config = dict(
    n_head=2,
    norm_place='pre',
    qk_norm=False,
    attn_scale=0.125,
    bias='all',
    tie_embeddings=False,
    init='normal',
    init_std_o=0.0,
    decay_shape='linear',
    final_lr_fraction=0.0,
)
Each number is 50 + 15 x the weight over the matrix's rms, rounded and kept within 0 to 99. Layers, rows and columns count from 0.

# down: layer 11 MLP down (transposed), 512x128, rms 0.108, rows 473-478, columns 0-127
# up: layer 11 MLP up, 512x128, rms 0.113, rows 474-478, columns 0-127
down473:02 55 55 27 59 47 37 48 69 40 39 33 42 47 58 43 32 62 88 35 73 40 32 53 36 30 30 64 31 47 31 27 66 81 41 34 76 42 63 61 46 57 40 42 62 59 38 53 19 35 67 37 65 79 69 30 77 28 47 40 31 24 59 27 49 60 50 64 31 49 73 74 66 52 65 52 38 28 58 62 63 93 55 47 66 69 45 45 62 46 52 71 39 62 40 71 46 53 60 66 59 51 58 57 25 34 41 45 49 29 53 46 68 59 16 43 71 50 35 81 52 27 60 73 31 41 56 68
up474:46 23 59 75 40 63 40 58 44 39 84 43 62 36 66 44 63 88 61 48 61 47 37 69 59 72 36 94 44 58 44 54 38 64 32 70 90 36 29 53 74 46 46 63 30 31 52 37 39 41 61 35 25 51 47 09 52 49 49 51 51 71 34 32 51 32 50 76 55 65 66 51 00 66 44 29 37 68 38 59 65 53 49 42 62 39 80 56 25 33 42 68 79 51 54 45 26 42 58 67 45 12 56 39 39 51 32 54 39 66 72 73 80 44 40 47 62 30 40 56 63 41 52 47 62 56 34 37
down474:49 57 38 41 58 16 53 44 79 51 46 63 45 19 60 60 53 47 00 62 48 37 64 59 40 59 53 35 49 32 53 76 60 75 45 54 43 64 59 74 64 29 61 57 64 56 42 54 52 57 50 62 34 41 41 42 85 50 31 26 54 63 59 52 54 67 49 21 39 52 26 75 33 53 51 64 42 57 49 56 57 63 46 47 47 55 32 79 68 87 37 36 66 55 66 29 48 50 29 47 25 62 63 03 18 74 59 47 53 54 67 39 38 73 62 34 52 64 39 44 44 42 62 61 54 41 36 40
up475:29 17 54 62 42 64 43 56 64 36 95 70 18 60 44 52 52 48 53 41 29 44 45 28 68 54 67 63 53 37 46 66 40 41 40 57 68 36 38 51 78 59 27 44 36 43 66 45 47 58 38 70 65 67 63 53 32 21 65 32 30 39 50 50 35 28 20 73 55 47 58 50 48 52 38 49 44 29 48 42 63 44 36 57 52 39 67 51 20 41 62 70 70 56 35 60 44 29 50 50 36 60 54 29 71 70 67 34 49 52 78 59 54 60 45 68 61 46 56 55 56 77 58 23 50 49 42 47
down475:66 75 74 43 53 46 59 39 55 37 33 68 65 59 38 36 45 38 84 52 70 58 28 94 41 69 34 39 49 48 41 42 60 55 39 46 56 62 38 60 59 47 64 65 44 32 61 96 33 36 63 32 36 31 44 59 67 52 27 40 40 63 34 44 56 63 69 46 29 48 31 45 47 58 50 47 47 52 40 75 61 50 64 67 57 74 19 31 44 34 43 49 45 53 19 57 55 86 55 38 57 50 62 47 23 44 35 67 44 51 42 37 26 44 46 11 47 47 40 46 31 62 53 66 57 50 56 67
up476:33 32 64 42 64 51 42 45 43 59 49 40 64 73 38 27 70 54 56 45 82 56 79 38 46 57 35 55 60 60 43 39 43 29 59 63 31 58 30 57 68 54 42 57 24 21 39 13 60 64 66 55 47 68 42 57 54 30 44 63 44 47 59 74 45 48 53 57 59 33 30 30 57 55 51 51 55 74 74 59 35 49 46 20 82 64 39 62 42 45 44 36 40 65 54 55 44 70 55 73 61 60 42 59 55 37 14 45 25 23 60 81 61 29 42 39 64 59 51 66 15 62 43 58 48 55 50 76
down476:49 46 52 51 55 48 38 53 57 37 47 48 47 35 60 32 34 73 39 58 54 43 45 49 27 64 38 69 92 32 69 22 38 49 42 68 79 19 71 69 61 39 70 64 26 26 47 63 58 60 47 33 45 42 66 58 83 59 70 41 70 33 55 36 33 48 45 40 72 52 43 52 50 56 54 37 24 43 40 64 65 59 50 70 43 54 48 39 67 44 55 46 42 54 45 43 41 38 45 76 40 60 32 62 45 44 52 63 84 76 65 17 85 37 56 50 31 54 49 34 41 32 53 34 58 39 41 55
up477:69 70 57 48 29 69 53 69 18 45 62 25 55 60 22 28 60 59 61 12 55 59 51 28 56 73 62 54 71 57 47 86 50 39 20 37 57 48 62 35 53 61 64 45 39 59 36 55 59 31 63 29 56 40 57 30 48 44 70 71 39 52 09 60 47 49 50 52 55 47 61 59 57 50 64 38 62 75 49 80 56 46 53 49 52 45 62 34 32 48 62 50 46 31 49 49 47 37 54 66 44 36 63 23 50 55 45 41 63 43 40 59 52 45 45 42 38 58 64 75 44 26 59 13 32 50 37 41
down477:30 56 44 51 39 39 38 43 73 47 39 80 51 43 55 56 56 44 40 54 62 40 66 50 38 37 36 38 48 26 76 32 38 54 45 57 79 48 65 47 46 59 35 41 44 38 43 55 54 67 44 52 47 66 47 59 44 72 15 52 73 52 66 48 29 60 58 56 72 50 18 40 35 47 61 39 46 32 69 47 55 47 73 36 61 53 55 44 66 38 30 66 47 75 55 38 69 42 42 28 43 50 44 50 52 56 55 46 70 67 45 53 67 57 35 45 38 55 55 43 56 47 65 83 54 31 50 56
up478:42 43 64 42 67 46 65 34 70 38 49 58 67 67 52 35 35 59 52 50 71 48 43 18 38 52 36 40 45 47 48 49 28 36 47 59 53 67 60 57 40 34 47 78 61 40 24 32 62 43 53 48 35 63 53 45 55 22 56 54 57 43 29 44 40 65 62 88 57 43 45 61 22 64 63 32 45 56 53 48 64 50 74 43 57 66 29 64 45 28 57 49 52 35 41 54 49 60 56 60 44 10 44 55 61 58 48 61 46 54 61 54 54 42 37 61 41 49 31 43 60 33 52 61 24 68 46 46
down478:45 49 35 54 28 43 33 50 48 34 59 48 45 64 59 56 35 37 57 38 41 60 71 63 52 41 63 76 29 79 48 41 47 44 46 42 49 31 66 47 45 68 43 32 56 43 59 33 47 74 73 62 51 36 54 51 75 77 26 68 49 77 54 55 30 33 56 52 23 45 49 41 64 53 52 43 36 22 56 71 46 56 51 70 61 36 40 46 53 60 55 53 44 59 63 51 54 48 78 65 48 66 56 37 42 51 52 63 38 55 51 34 49 61 62 40 55 58 49 50 40 67 15 18 35 64 46 45